Weights of a small GPT-style language model, trained from scratch on English Wikipedia: rotary positions.
Each number is 500 + 40 x the weight over its row's rms, rounded and kept within 0 to 999. Layers, rows and columns count from 0. Numbers have three digits each. The size before them is the row's rms in percent of the matrix's.

# layer 2 MLP up, 384x96, rms 0.123, rows 4-144, columns 0-47
110:520501491518525477465500400521467460533500554538530494410498512520475524444522472513530519513537506505474543481525467525434430551531529480498462
127:524521469552467480470516515454491525488497542522462538460468535478477540491500590502437518566563521455473543524523515406541583499456573472442479
115:562488498481502471467562511500539466448533490507448550412500480488517490509447524558443436478448518455453540509555496473487572604548517519415483
102:501447544459552551503437504440469520515537462404475528502488492460444496554466529524520457482476557531525554482508471563503508544460395501567590
126:551487524498501446453502473473486530490469500520496525480469591490526485492449545456504503478498524475515505471572459492528522494554592577451546
086:524520479556537461536448530518486512476538524567530407468426479514452515577478481436495519536534495436546490557505483504451536508401585495488529
098:529539524427486531508492553476451509474512561561501519474517567461539453488414505513474551492454470477467506484491483561507444519496455474583475
104:488527420530534475509515513497393497513524432484554525508504456421466587444520479542514535457519601505553518520545423552431500492499476484497455
102:558494507582472537483459512427498471555483518505527486490485491509563494532541474489541508469574491495440535535459399465471500539489495507473511
092:528503446531547485504473416467533515465508536520545512504441540478485459514479562414513468502505497499498519495465513493494478565486558526466514
091:475473521532491536540539591493507558436585476514491465471468544494506419476536438452554505513496563467431529530463505471562521466434481504563508
103:455556526505520469538426438508504497490500533551491497485491510501453519540502546473477492499551459409529508501521500463562503543536519548552504
096:532498519479468500541452480521480440529434447546488520476494466509529550508585508522532454515551518526517472468461494563449562477479527515471444
080:531513529534492448499453466474448441442509523517480513529437528489423487500501547505499483430460476444444483411530504442456464533497535510534482
115:426462512528495534485466381570475464485507530546479491493443501516546497439496531485509514457584482537493507522506443532510413561537520407463510
095:459535449477504511509467448479562526552514516546556450466474480517507495510459501442529541495432443560445442494538497497447526527468495473561534
107:516497508474488449491465549512407532501566454512478443488483517501571576421458509499476469549532503481457484550477539493520547573416481457472493
094:457524537561432485475454546501494440430467519561531463553445437504488484516510453422545478518407513488478458478488446479504487521522512451439474
106:593483496434508498477488468550518486501513515503498463410500464507486483435457471528547479466576522507430538478546433508452507545524503533506484
106:441481453471505489572474459467490493456506568493543455557476552499532489471540527496503533488541409508541491499529516499494402505526506486550475
104:485567514421547475487489529468461508497459536528500534429445526524485569488467518491557511505456514454478448520529510487448546496511540510542417
117:548503558474506454484482551483516498492532504478453574460495516533514509515410518418486547554504535444471568515499472452525600492496519476493532
076:549537459500491565495436454467589523467516468469463534476455521492498485549493507492464461473558475501506496488508507498488499478450503551529472
102:507431505496481484460508529543551564495509541560459467445523535515531464442455488445468444572535597481564558574528498520511562379493558517463563
094:547479516527532545536562458462444466500473498414558482494491512498473509490446511531481523418476544465504535451549500572524449472561556544537523
115:522527529511493512506472621568511533494522491518552507468400476503561563499468458500507510488546496470474546531513466447508517505476566487418502
123:535520500482437419526539483490482489503468510529529543483418491514453468500450544566470527474520513539475532501546475412560516480483517510530503
118:481513472455515462460522576497557577444533419543447507507468525474565498522528514518478510511476587413473541473523503511510505480497492525438430
085:510511521532557478527499403471509442481458564465514474501412547466451466546529562541534543499475515443475492504492483473470457550423479428505544
085:479542469547514533490438517488477582489516529434547522463463486482454514440477490543444526492467528422561454514576467507519437503460554518536561
095:506480470528480507454481408492466479542462523481517496496494499478497518468490471450508518555589580474453467527454408560514574577470545494484565
110:482489460506566506530442408491483428474505542487574495495449506513443560458492527443522485449520462436503528483504475522507468577565553465542499
094:510501449548457477562492431477465513408552552473530505493557532514460463540480562507451506483518535502558542417503477486488432510466533447467506
072:498542486475519489494472481540500507478470511465474473489497561547487583551521584511440461459523482415482511491563511461519468566484512531486482
127:490509509467482434491464383525535459476445542583497468501470555518458497535438564455453442512483496439545476490545480487530505525513553474418512
131:522470546498472460494464477505495457524481527563480477447419508492512460440449521496474510515559533570491528532538502386568557516514547511449490
103:456565578571563506442473498516552444525484492492508459522438435453509472482579534479537438536547469510437535530446415547534529446548480466489498
096:425558536474559497463453542427550487502521528479470489495462505488572446468393482493563554498507444530488501459471450526540495523552451481525493
083:433569426465560480529451498472502467462445461484491485452532453456418548463573507492562488541442546418470482500513489539564491473523529441511499
098:454538511540423516501469438537506482498435537524531504496477500529497563467534563575538480482521482549540425477577471524458474534496523461420470
100:416473492435591484529459505523488474537510462529523541484475461510416520463492531472490491532551485509550504546513575463504519463536467516501508
111:508521454465518444475472484545457490490487494514560567376408457535570506498536494461578467476551495509440500503502475554429479536483470519525465
104:582545523558484515470533494461488485515509485559483559506498560470608485499493593557404489578516559419475471520532495483519531500478556436541490
105:478542466506489459461499519512477538492492531543536416425473545516477557462452579517526501523495540432476513573524485501539473464506579528540529
095:470503583556488510506525474518460500467572469529512570526482512483506475527528492438455572503564518486568546513511492500517390509518493486459558
124:527469570470431458436532458518444415535483543512461551489453503502497507506451515537376505491464544491505536499581529471542559488504452519438519
106:519478542482485506515492437539522421536463498540486450529524504467440468538563440493511501490534470530555575609481423589525503465485559477534529
111:505524533509541526507514479556483531490510519496555489443485540479495525534588515517503514512498541451481529428548470548474428593488501460570464
089:504510532495524511514442443529495537436469481502482441457527495436443469550480506514426504522464484473469491483520488494521554524482470513523516
103:515478567445486493545477506517483503471496541477472478434406493508495579471424463528408494533485526474514483543485571516472505523474541495434468
088:523500534468510498529520510528458506456552513495501526509484555479469532469487501534481517471528571431514509530507489472499446576481502543499607
095:499500574505552442512466541506543527457435455529471583532479448527479446524482473510513449454431526536492493459423536540512521445498434518413523
070:542520535503506489498474532540493520440558480473514550469472558452423547534461504550448485502529561466480509507510482465563465559479514464517552
190:363503537576565527526469495452534512436521483463518522593442532470471477556504500496493515517446505523521470393537505492497515482480496482477523
099:549483465494489441472485506535545545498556457503421600468502556493506510487430571532437480544537529409471525459555507441478566557528510477471514
108:554546540465486522521544551477434502457544429460510457498488489474530494546563455517524469522493532484460534453485424563525483527461463521476474
098:512507512574525452493525542570492508445563561478491533551503509488498508542514492471421548535521553447462498431546530500496464579472497499552501
075:512591509532486509458531451534447471465566526482544472484461572466461530541510565473469476499521533488431460498493485495519430466411575486511509
104:530590444477520449532408494528486560496535492512536500470519521558464505494495524417451443507493516405532521503521474514472484546477553543521513
102:428480477509571491510486479521431460540517426480556537537452478466456522488472487495580524503448509544494512508525500495408564483509472519512444
109:549552448481460492439510503536473522581525463483492557426483519518540507478498559579489464500561543474507542553512458528546527545472517478482501
117:452546504538483473484462410539475482455507532581519494485401585528498501445469551458483551480501498501537471529552500472522516524536500461498506
104:500466525473566537485499441452507518496507517490410522525519536469519459485420531538445507498461523508550491459530492518557625496500397508442554
118:488517538490479449418527470500445518533503544494402550464481522520461484489420539508444454537461489389481476510539512453544519565475491531433495
118:524528486494479493491479530499465513418568489506464500484467557557510433460472513532459487516528461468487483561551431450522548563485512520431588
078:540542486406548541474536443559566476446542454505497528455537544490446528512538508473477509522533487433472598474542486583506563534488554518512452
084:527511516441506487501468448530510511509507525553498530435521550463508497504518493481528517443521429456492505491459472506481445546519539517495519
083:429487449508500499525492518447539478427564479477497568521442517446546518574484479515472434495479552387485553403492557465492527517432522494494496
091:523509574532487474494429459460533458463469531529521433488451600499473471466441553481511515479480495410489506446539450450582487553538477462449528
104:421532509524580542499528480542492550456557478497481459544506489488497579527483560522457552519477562483529536486541466549479452472525505462529426
117:504503508488529564517403450520573477492567615494510543481485524484449464540516451461528477447487441545515457442445464458473482512502527490516465
094:463528506444497429512512582540509515528495445438472522490501473395514494523407474448510511517512484434406444505478484415439515485439523529428449
102:439543561461588549507514410465519450508505540470549434478484518519519465459482487463512499490502511511449532484485427563529496474463553502577539
105:505450550591538543506508483550509490376494500434512535523463537465456555550526514489497453485512556469465489447505497472546381517473495515496494
099:476523465549477558491503468507465490511523462490517447485468514504457540528495518487569531451556509473458561457510448520447472615536504460492508
099:427563491521561475500477453553544496503484536551512493479535546478529529510510525466502491445522510442501516510524441554529488564568554505515515
101:491498538548541496474456441523507461486473517457562415485428529487465503540493528474482519486508516457560491500498455496458475559522539513515471
091:491526543504493452474525567499443531481582455477484509516506480490532504511545539431522528512581555460491531492549422491478457546541419500489508
131:484473482487425444538541466507468401562507522539517542491455530479507474523438558515479502560489558506531539499590521469527561490424556465453545
111:560494397456446498507484518487497521482491482556479476481453505499579546442509534506525498520477436461506482522506491356481556509458487427441420
087:468516515457470503605515480426598512488541530526528502494441486484497498496476485488492554567466440535489507412483525520535412525442490467542448
102:517578578499463395440476497515486467519502495567439473523457477528461451427479551509479429511480545424430482537491500508562506585496517512468508
090:505508510525532513545438433475530536480509524521506474452517461479542524500531449512430489438548500492537545480499507472528474530490528521490556
106:457541501449498507512462447479461464488579527526496502505489545542514524473439551533444480438490583465503504546503497500488463490476444480415562
141:530502475469469454520436498512483490541505493515517583423489482514529525513473442442496480457550503501452527503506449503450506521501574513498506
107:518472496433517530518495470559517484544451558517545555511490503487572525539460527541475458512473469508517432552528539509473507554435471528557501
096:517526517484500446513560508515532554456538421526493519495493507448496496497483483480516430494507594441467538483549506514482508490468551529547485
096:491523515422483475486556468565537455501525490530469525433551555466511479481428515515477423461501532425469584513529468569502577541495523516474466
111:519538441449549473492514524549502592497561469548475580504526474478591489459436510554536516508466533409392507490486491465463519537463525518501467
112:447455515521530526469496415459533455503506500525512485566441509474455546550527476498534512464582469546487502499475432468468417454504535432462500
106:513470458435449516511480493526565509538524515547460448444465473489483534467494465527427521483584446553505494556486442410549476521449488488468465
105:482453547550509513463512534468463474411550431447503518494500514479468478526504509504459447498539569452483509488469455507583494512435470510461456
101:580566472439473456539468473494516496518528502551508560426495506505592506514491449459523456503562477441450550553486427533446501532515565492486518
107:468514436461445480490500426535531538494506475554524539530414567495545468522474523491457547514479495440511516482549518497456490513440554486448468
095:499477499576454521496487550525555544448500493525547460520402485480486474536438541517513503603544545483494541515507497542501459395491546463547498
103:474489516517559513450617460469449486473530485447521557540512482480518465467425512585458484533470585422487572444501464563501532453485502477554522
084:433488602464457429502563485560511417486465493538490447515465473553463483471454549485497523389512494506513500547478486379480457553479513545445501
110:511503515504548474442551564506421515451536395501481516499478493512486509500464541461483502561502605394503529478507539474528570504475512501487464
077:515522525520482450499542445498486480484510452467540472463459598498398457526501553471425453492485515439467516459515508515556482522479489506491458
100:437487412453497599455485467506510483519520599486466505462507502480513511429533451444450539504602423524489523547520475517542454555501498525461539
072:486534561516506505500441518451566493446521528496451474505450583506486509528452546446482490441573481434498538441544489465578463558567530534480514
094:527525529457476524517492389537538491512496535552544453485539476542496493531436499418459532478532529584464461535472493440454495508476512528482484
095:500407517448400470514560472490502536514518503529424515475472532496478445435484514446426512565483543480518564564481470476499515532422522503444503
097:482486605524524564488461499491487488430499505528520483487502523453517457552544461484497561526560516449491544449490476473507436579513492473547524
095:488521555472530451500590510420507488493479552521451542448446453575419507576510441512505469490548510465463410481529552514521427512527456603460535
091:532492543511516491441489549480542481448510496486430512491452581485455499464485544464404447513483491462474539548583472508551566542476518538439571
091:416485469457539485556458417471542506528486497528545430507516542486403504474450531475539555483539467487563538511484471485528420483538516437478544
071:575582485522554517456489519538514490473574527495573474491456512490394526623540509498467530496533500467463560504509447544558463507452519512449483
097:536500487481485471536533542428460513452480503531480486523503614498533488519450535525501487573526529451535433504492539515550446451366540563530498
115:549557460457426499488539519536468552481499509604514531487435544518550493493507565509455499493428508437500514495594523449460488517427500437477470
103:500501503500484489459467448525573417442488505542534517502509559527485458553544518471503474503511436557546475485449460475562505583590492450509457
122:530517482496473430473572479517492497549538439518476598420432525480518475552446543540467496530519551460528512504574517428457546541424521509457493
075:533538531519546515467457489523505512481513507444525525492457539490453513493504515511470452479473474467497490510516439495503423593519482478484502
091:484434478552489518476536453466516531448479470498500421471536491513471476564536595455466542467495519449438561442485585453549490545477511454467499
099:503539536468477475519516443542504544540482491546474453533490517460486479555559456460517515457437554513495466445461491537505564570571484583526520
093:590507546498459507534459473526508476481521505461496525428488594469471451494443480494398461454543512463444548483484427441540549511536524530484467
076:513496548503516513522465441452538496423506493495491467550446585468444477536506561421484483448516473451499493424505449469566496540545492532468546
066:478548476458497502497424459530523471431511545472522420440459556475475533506450519454437435471551449458463530537519481445526423518464543504486458
082:485509514499560522545498481515570523419477446490515502482474534483455543514527507520521445430499513481463542470531542500471490521494540568504444
113:557501482485497479443498553450450522510583465501455535505499444504580497429500457511494449545570523481474539507508447485487540538424510532477462
096:406486525543553493490453538561454457462428435491558523535501470542481444495550497467513444579495518491502476515487485424483511510525521572477487
070:582511484463562484524425472477536492446518465453522519436477596482393496554463535435434453453463495438468512450470467530525457543516492486465513
089:490485517514497546518479534517548516472528575462464464504449507497490515522525436448503541538506505437487544461483514498529353563482445495455477
068:545490515478519531523467484532556508462515498443460466452467565480438508514516488503491455434584459464482570475581449498534426588466513501541526
068:459551553469512495517409452525530460429484497489528440452465574493414527496442491466463439435506440471466479486498460396529464538479533520493499
090:518444525535468531388494467523535405457438370505552431547517485500547538498510519479490493525533565530519509453513515475522477521517557523461447
120:431515516591544526493486494486510456433482495478509476524460511432453503590516486479517499526527488511467495469466404539462469509469438457547492
086:479514464468509500493529536512546521428565495461525481545466566431516497501533501506460469527555554378453494375533531476502451560477498464458506
115:524477520528450455490518501462492449436499548469492494487418542503439476492518593469433486535468535455491515469572524403534537501459536504442450
098:514519533540478508471566486587551445516519515573528474453456497469528450479533506450487450521523518492473531537439512597524551408441565469522494
089:502525559480535464470503489496489491440544471491470517498458605503483436489488557460486514479510461411496503432520485436558508600512479538477512
091:471548508506473528511506478429514432426536522488576483561498561494470471521406547464436507548465510456524493515481575498501476540530458540463483
102:523519579533488510488503567525517523461520490477492527492503552493456523549534531462583562531442574503479464454439482474490486477459455484548491
098:528530473473489523516424532461445536525512558445538549431495476433529570511542491451529520464556454521495506472476481471405403561524501532495534
097:533522528482511511477459464507467492484432525546493550449513578483516473515471604455495500464544469445524522478539451438538500500544489480479573
099:421465554522475517501479471575509475506511473498487481505449481495468491522507458515501445489560508549510549512441408550505505512527539473534432
110:488559469454508473519529523527501559459560402453521557485500481460524542549462534534510477514503561390453542462493516509498522502493513563508417
095:483531571472598471534499481561465500465562428472515446502484519500437581526492534533467512433498557416456551504512505510548483509427527566491422
074:496573535405559467509457464533547522471501484494519452417507603508479473512474537503466456473531497432485506465529474516544466570526511534504503
110:489448462448516480551469444484495496498467525492462538527540499479502445493550494481443538482598483543567511569514459452429450495489450428558560
129:526535513466563473487478484487480522456531482479470508519512534468472571518473565478498492528461600368457497445499515552524455551471500510555473
# layer 2 MLP down (transposed), 384x96, rms 0.0922, rows 4-144, columns 0-47
110:593486540526498490456540482514485459503491516565534471409529528477448460441495493559426522454496523515496501477417402532423507473471483529533424
156:528488487520465517447473542525509527492495535522478505511474583502457594534429504472456534564517488464419475478568511389488530505507468516530546
104:646516577539506439477560489576560553423472549484491535490477484523521494453499512494484427481493475528521526502496477463506541557494464458546490
100:541582487530499429489548542553552476469476516572526463504513519536518496454529481494448544492493489489469447535518522446550519437503603532422417
121:581559515478464539464484491552470466482511431473464430500515582452487495543441493471528447436513458516458498507506456523503477467526506510424478
063:531475480421414482479489522474514460524516420446441496467471497519471461448547539489560478489530449533502494501474466512477453497546493498548477
117:485473496580516469501508423525524498532480456432497463465454463526495534522557493486506441530544494506557468513540508465515564481491549524437525
111:541474557440460539521481512520571442474449534538438477489497540571517406491510495432467479542476427501478469520450550468557554486507499516496530
088:556490471448492537538523486520497553587438492532552457513501541491545534550515457439508478512513567573498529484498500486507513480496448473497498
089:527472459492524516502473381520525496443518514474579484486459554489486477523465504434478422501468473512533550470432539507417471554482577505467512
094:515549463460554495448477452502510498571453562495512525517515466523545585525438561511458495482478452545559469476547462547475490529558497521444471
075:537582490486479466499448577501496529498493416555516497504431480523404586471558502449567476507487521533538515463492545436519477487530496531545485
100:497538508536518512468498521478525535439526580456549464510493507527437471486444519474481558473495468457490539521541483428536468506504471520527555
092:656523568525521471515468495528481477458527494491491500522433533519443506556521529525498481474470480459409506435534500452456471523512530523544491
089:596539460405475503486421521440539470580437508531507538524539550433481565477469489507580472500462506501510491468533554447524482433446464506443492
096:563492532498475494464471491483421465454479520526399550496523520439507507473526500529448457487573525438526528511470451483531475474488489492419443
095:545519454494477508510514464408557508517424484537490522477494487491497495551516523519461539430498453540539532423542484526548504505573493523486589
086:504512478446539498486495484521492557561524515456478553412537552465451496457509538551489519481625495548489548514515557547518516464505467535542521
131:616512561469504476452521492503511518474505509561475487447507513491484456443495467590509493497542511509434557517510399540435489520530465546557444
104:602517525502482524480523527513496541608498475553496511489470482492473493556502497482482459555488538494444470509474466478558551517433503541483557
084:594493503605439549522488509519530460493561449434474441587535521475497456576456509491454497467519493497499576458528520470526502493482494530447521
114:522579478499514473450382487480511431521520546521515494449430522476450503518526523577478463503608499503550450454464529475477408464508454508442473
092:637523476496500559463459477474586517447518433462478507492453522490459499563498510502465449465521471496496481487505482487485502508451482532510486
106:505541524498528517540499486503443405511503427433523497560450466475502533552573505532553607434493422516439466458442522488484429601515468500519431
124:508526487472466420458439547507567511486498496596406498524507501483520488538525495470530495545510476510513490547442484459483558517448417511492491
102:606607535479438450521545516482463546484430464472453505468503489527525521508482495538551503523549465503504532532549542546546504494517505520572478
120:559400489534548470541466521448542461493509525512460463545530558568465476450542482494435452550504496433502508421452442580472502501518454469555496
095:566462564532459436516542449439469494465448533516493424560522448493454499442539548521512518478528453510505586502505561475479499530514467522500537
095:604505493493609550529481458504436509508449541439476478508438533468475504555521495531446482491482495434478497459478478497504502550387542515470489
090:535468536441469468514536494487491411488441511553413486542527539474513467548476519432531489516506482574415530502461585477499529490540421506481455
073:497528477416453503533511590560518431466531487513462490487449485526495535541458506515488457460430420548575555487531551460482396496524449517489449
094:541539564499497543503432497537513493539514559475548521435539516526367571398509531451518512504476529473536516485538438515526514506539548450546410
097:448477539470552511434502511539516465601436431517484504520453469506503493451493437458546485493486458483467454538533510537508540512520457539525480
095:617549538480549528458496496552536530488491507478489465501481589551471567588509554523465436511527491428456533491583501462506502558478499532512500
132:511474469470514501495514524516537444475469544526461543506514500505465441487549461472581464489416565498564572545500505579523518512494498482439541
146:567546456552533510501543506468512524491477576585553467459557475491508515429555496515492431557452486489486454539497468529525540498441466489477538
100:534428415414445495564543495496454550433538511551483530490554584518493495503438478500515572458485510506530492475566601471492485555453510507492481
095:620477491495455514515521466559474492495442461558530483462536505526443537553563500515437410543491558456514456551535549446460534448457537483474530
086:604496555478428523477548513474496519543521523529498445514480533574541444512425541532435509465540488587520470457476489468445503496422485520500469
102:531485496482561468502506517458480488479554453501485462453510514417506466502463416379460532506478488400494562525407513483528492449477463528557519
104:599535478540397495490530473481495507464512537461472471522523555521554499559518446523516479461463504494485523453494431523487519523466566505473496
098:534503461504470498453551510477508471466586456575516496546536504520437554550529523513459526420474547537524479432558497482500459495499544473540481
089:642580491538522520477518527568520526538490513506510508543548609537589533579515530520479482495481524445479498510560507531499501524485513486576521
107:546458536508533545579509492536491467485534521441453534599494421506501479575506419458474489496498491558553489468477527522477505547445440475491514
097:522504483562530513514497483468459467531486424520441506561491452485554471498481464475544563499492499536401505509524480547474503502544593530480537
123:613495529513512499481481524490491572532522558572524443477501479486498538521488459464453500435478529484500551551510539480490533609501538468481517
097:474524501554525504498544522464511567438514511459556527464438516552519512465496582483477543523510498472435451416529513393503507569505443546479464
110:471465525556492457484560404525474460464458489444521506478464499526499436538525494535394444571498528521475493513493492489427495485468528481551461
121:478490476458446473479571544484496488570523508513473524513479494563538522412501498467574514500515494529548516482464505511503418472496517506477492
079:474490419527519487461491493430493498551496421522491478523500505499493477490511545484600468436493425519512504565547498484533494514509451487546564
074:619514489454486566497492497497506530469560433484505440546490491497493512481527465529426477471531584449523491524450498494462459526495537534461530
105:509510447471447527490546465511458470570583543437527433475559573461505531495550533539507546517552488464484522525573460447514470543471547489590473
070:622526553497520550484505536578486521472578475482497509478486557512456544534477520536454450535548557510506528518493460469512465545474504470455554
155:373469550578551528510504522458475554428554490485501486512489532497506497529558516490487510508429556481538466411526488485507502492505514474426504
111:545506471540452524508531483533505514419505511500483522463497536487476557541438547510480488529561490399526485494559486411422569489528463548501530
092:564503567532569519433485458510500486508459571505465493485467501532411466401499507496463485534484465554530500548462519508531498499509462451518509
082:432427454471472515507515564474531424591524473441503563555598417483505399487459502508554540498448506548530472526434450490556501466520504507498567
086:576558535559539551495552470573455516457582531468524529499464598504462523531513567485457484505534539517458474504499505477529471509422554489502480
096:601570439495535469514453535506552566535512491473580501451510478559463449503537463395496455513466492484531533506493463468485542522520516475540528
108:561501495464409489501489519473565544448486580537443475460550494531503442520518491520455448509557491437508497504451474543581454533478524518471563
094:451495533531526532576494518468466499382530529536526501550487548472461491511520459442429548499499510501530472526544557502475488477484474518525496
102:476488525490458548510526450517468449516460477438459514484426568481445504433495506464530554497476532432438515510493515488522506525567524453505480
111:517535485548468464517549548545540491489511495505561459463538475535497522527578457475532462476542462473441501491471477457447371478516579474554443
098:564511535473506506415514511548472448570481537519484544485483506519489508480536490453479532562439438469562469574555500462550407513515406496523564
121:552506539472551565522541468429531480472512516485439435487381506486489469528506466529498489461551398510502415457546448441479476548496478501473544
090:601492495434540557480513457562521485452530476492486521456520556538457528550545465473482482551514438414503568491589484529450576538500542504520493
085:637570562457502503471488494535508491483526507562492523479540560488443497511521487521502441461515439432474481501502483489456441529517481507507498
092:523493465558550488514416526456519515541600517550559467495486537470587536611508527543507426519501550470538491473520487495500502508466516453491504
094:615494551507495472499451496488542474472518513479523431515443592508463547543463555528513462467458481430447553456541471471536493566489532475488525
090:601453466483458468498488502467502462551487523507583510489483525494516413443573472489519507509506464508462441545433557524575538505500498553465561
111:546517506492468431496486547430482501551430398519508440481503465521538525490514541490501534522496527428521559533512484554510514502514427485439497
089:594501493522519542495449416456460461513453558521498504448499503588452512448564492539502470473495494534591568495483491578524473495535523510552553
110:557453471515454456543500589548501502486507436548450548526503492471491526573536498503471503512537468482533482539495574473498544537555423524439445
078:503427528523516472511448428510486525476456526528555442568536473489473486548496556493463473387539557555437440519506445457445478473517549515501453
073:612588500496482519482559492484518510450512466499586458519450508506529532544498481508513519477485496468489452530518406516429443514529571477537448
070:556574498485515460496465508531559463523486498511537451503500491518463484539548519503495537520446456476512428519525498519462500540509519499534486
100:514466515560437538467462394535451475513487547413510473467419548501455540514497418456466491569496492489469476457448512503408477529469565461483471
091:523547516516528531525545446466498542545485548511525496599493506508537441500499442458499544436480458589473448513533494532520466521508526524471506
172:506447490533500487463589537512523533466493573507471536449459567428501496520489535526497473528476525464528448585505505568544541543430509457467530
100:565574501470450421585547476409490558492484500441534473511544460536461551534516504478475510455464490607519596471529526466483483510483496575479472
089:532520505546522518421517529559440491532405466514489495479548520533520484527502531499522441494522552433507518581526500472484622469550501499458558
092:544507440524619519508478491512509426533464596527533529524521570533501548462493427547509566535530467518528479521559475471543489444458401523452469
074:579454543462495536505528568522486407508527444467486492555458457515534429503454521438562496487488542580527468521477392541500509508572444480484453
091:503439486491501478477468585478465443503472489476472516537571449462447487401473447428556516507471479494515499423458476486541447492487477506549434
188:558562507498495437500496529447473482513561480550534515521479594499512569520495471512436536479505489477461512420514473492466521547471542565482448
109:497520469560474488486489492419483484422519429456433456478529458510404477458567475458523549468512508499446559433475467466507451468547486449437505
092:559516482487508477530472491516568570466527400478513501496479483462517481518537488501545486504475522453480545526547472517432510519534564502521549
094:581537505437473484510559496575554545451532499533486524426526595477485512562534515505497380531534510476504567521585479541512548570504543529527481
088:468503458526455505558536498496470468471460510478495499455454472515440531491540469545516424559527509512466564513535523515578541500471461471483571
098:478458519468472503464490526519510530495532471417511490485464483443537441477547509483428505484481507498503525441499512550474504479474456527614494
114:507492550511491472486501511466431502438450492431527534552515517496490474526508535461560447502460554467545496485519559589454518502550490498499501
085:539495534547480524535486494515443506457505523517450477429531555526438535380604560483452517492511507446496533504483488525476508574589542548460494
101:623593504420481501508468506451555542563544502514549534494522588510520543543542445521503499542470453449446533510556428507467521544536557492494476
091:507526528443418477588489449468437471482442410491518445484496487532470486554579511574527399499452491462510568544520481455478547489516485478507487
092:465545548434542499460553483543479518564503538524478543493577511515519530471575430498447517442487538507517480481526544452513558587479483519484515
104:508527518506460484530414567525516521511449511563462423447459528471501540526578478390513504415509414589521448548496533467485466513498494539459469
081:544473402573522550466428500429505516517482562499535569493535525467467516528497443517500442571434475536488500442518504610516524419514491423497443
100:612576491534505464507464454476564479556502545488512483498533433495466441495535476521507500428529457573508486525478559510501494511475492551477522
073:578525563523485491505483474505492481480504437452531465470405575483415472556498534483435450519480485466467505470516495499502474476448465522505489
108:592498570496468406570479523487513430504482417532519470537507463515513504583452553545589450475424539508510497487457533488469558471512498451504490
083:612536542481488519494457535471550497434512507475454463495458590499450514560472545477486450470555472434485533444530474447518492534548496510483522
087:520473467497488469462471577476434500506478486455445523518457565455471552427522506556512485513477421535557530481542516524546491508495425485483525
100:464550469513509511510413494502463438491473502472526454519553466479473566551518434516553454435494443494480417449521472503484453442585458480512465
101:424427479526530568573504497487460485558521516472444487554531452461543431489512452505524530497501489589471467468509486475520519458493546512507466
108:463458454497456526464435519580521510491506451475505458542577548439558476403479569471477522504412492534525592529486455479469563516462544414511449
097:624539549482524487471502492499556438465519508522438483482499547474498522525522538506448446513545421491514508510582463481547531549509525528468564
101:565504423522423478517529554451431485470483481464498494528461440505563445518537430454409461524516489485422416484533521462469582494445477548523483
092:509563524536537491488456439535528506495552501534499476422501459557434527551528540469454510506521460506529546502534445523518478548513489502425467
085:504508486535466520467495434546501533535555453459544452464479367464434515487497460476513491405467451513424547498485491516473523514596498470459481
101:477474532508546477565492482391466532517482520542496455557524531466424532502462525497537523506452457521486528500531516384468528512499467510513516
087:569462504543537547494479470408448542561481546488478453511541462467487444469481550484533490441438527505450523564525498509451468432452481498491513
146:557539542462461495563441455518520444487524417439567445488517453419509454520563476531485486525481541478511467567521476626462524472516458521543511
077:658549557516559546469491511556499543475529545447534490509443553522481486517508509518472463528483512517485475518521434453469472573506481474497514
059:575515530464531492480495487504471469538502541468480500493458500525474504472467445524469468510464405555545501497527443481482538434493525476480478
101:467480522518581533456513550493501416462515523478461541472534512544506514488460569548486499526530467487450537582553473455500417439447514445465481
101:634542536486504551571435471507529536435514468466514500441411592509485494521499467484467504485476496523496551500491459493489505527514542527544464
094:601507555489540536529464482518520526440515483484498468551439595465446499552508561461475442481516526457452525444515478460539504532516511531493545
104:581570528483535531502454501542524501434525526468556473499444571502461543533502506479419447497540452437476532522550468440526442536468531518497470
094:528524536524509491527495496526574593472466431475473513491517556513498527503538513497541469468499471514520569488511513457506541559546562542558498
099:542493440468484586507520481464502487579437449547514483510445459533507447493555538502465540493524518540521548547560539508494529561466453508478534
105:569507475438414514518532461446505550533547582519424449433517533494469533507493499516501521431495458536484510490508495566486483487489494449516531
087:670525536489582525520466511526548512466540473451546519452457615480425515562485524479448440487498504475457546472504466505505478524525511493488512
095:489456458503495478530564498451435472526428428466419532554569465521545422410451497498510520454483507577527531494467482528495601494471544524513449
072:583492538496486552499497483514537509480519494442491460476441596511415488517517460520477458483563414507502534461579472478499465570452520478537511
101:586560588482545519526440476536532502441512487482538467488449574511411532522486497488459457466514456445476504491534464407513483545473538530501512
070:529542462461548472592466521484457618537551588503440520449459529501458451493506493546487464431502509496504516558454481518495550426476472503558511
106:586545460549562522490491486525471521439497497434547449500414542461480499548531467416493511492458482492501456558457493500427436534489514530472548
087:438463505451444458497532520437472500512507478520504444569507506501550546583481508559441448563514496504501499446467460489468464469498528488483487
135:566573498565511508463483451514485463488474539496521490436497569518456563539453551516474515518489487487423547445542535454521461502452541500435541
098:473475484462532476546463487472443556522463486452446508543539534547489552487466488526537585502493499504526447479566500407476461604545475497500486
085:578512533467546528465510545516527487442548463431437494495443590489467479505529522512465452509542476409468528478541491451475501588446470530516536
089:512498511539546496507511537532511583572482490515427524438547459582577502474556472564578499448508468561555490452499473529537516477442492496545505
089:537518456514521513583479444485450527538456576499500524539523484483564503454496446523417436473477471583489546488559518485512506498410558541405464
082:564536543481490481501483488450546454595509462500519553550511515496551450479501497471471495509461559608494486505536538561436559482519460493556590
095:575503487461499536452462533512525536514478460536503538498488550502458518565499543462494453469500464441504568455539432426514495474556518496531548
084:558531472484536504462491495418529490478504477490489500484517521502461503417485554479532552511468457485490474486495603452448453466484458519470568
097:506534523507486484546521527473494559483443520530445504486460454533476492478567495504478506497531511540521577459498534504534488549624557502525528
108:588517590564527541505491449547491507543547429492514439549464534521447507554507478476440502479489583427462538544514496520532519469438563481491418
084:580570559391550498502468497525549514486512478495533471428493617538431491531476521512473428526529476445483520486535460493494496551511482516504506
106:503546462568463517480530511479561502478557461507571457471462503551481534543492492506541440543428487418414510424508515535560526510496534562445478
135:550513509528527519434437480490462533504522467456552515431513490489473475462522490467516468529440586448569495511466502514498457506524567515563462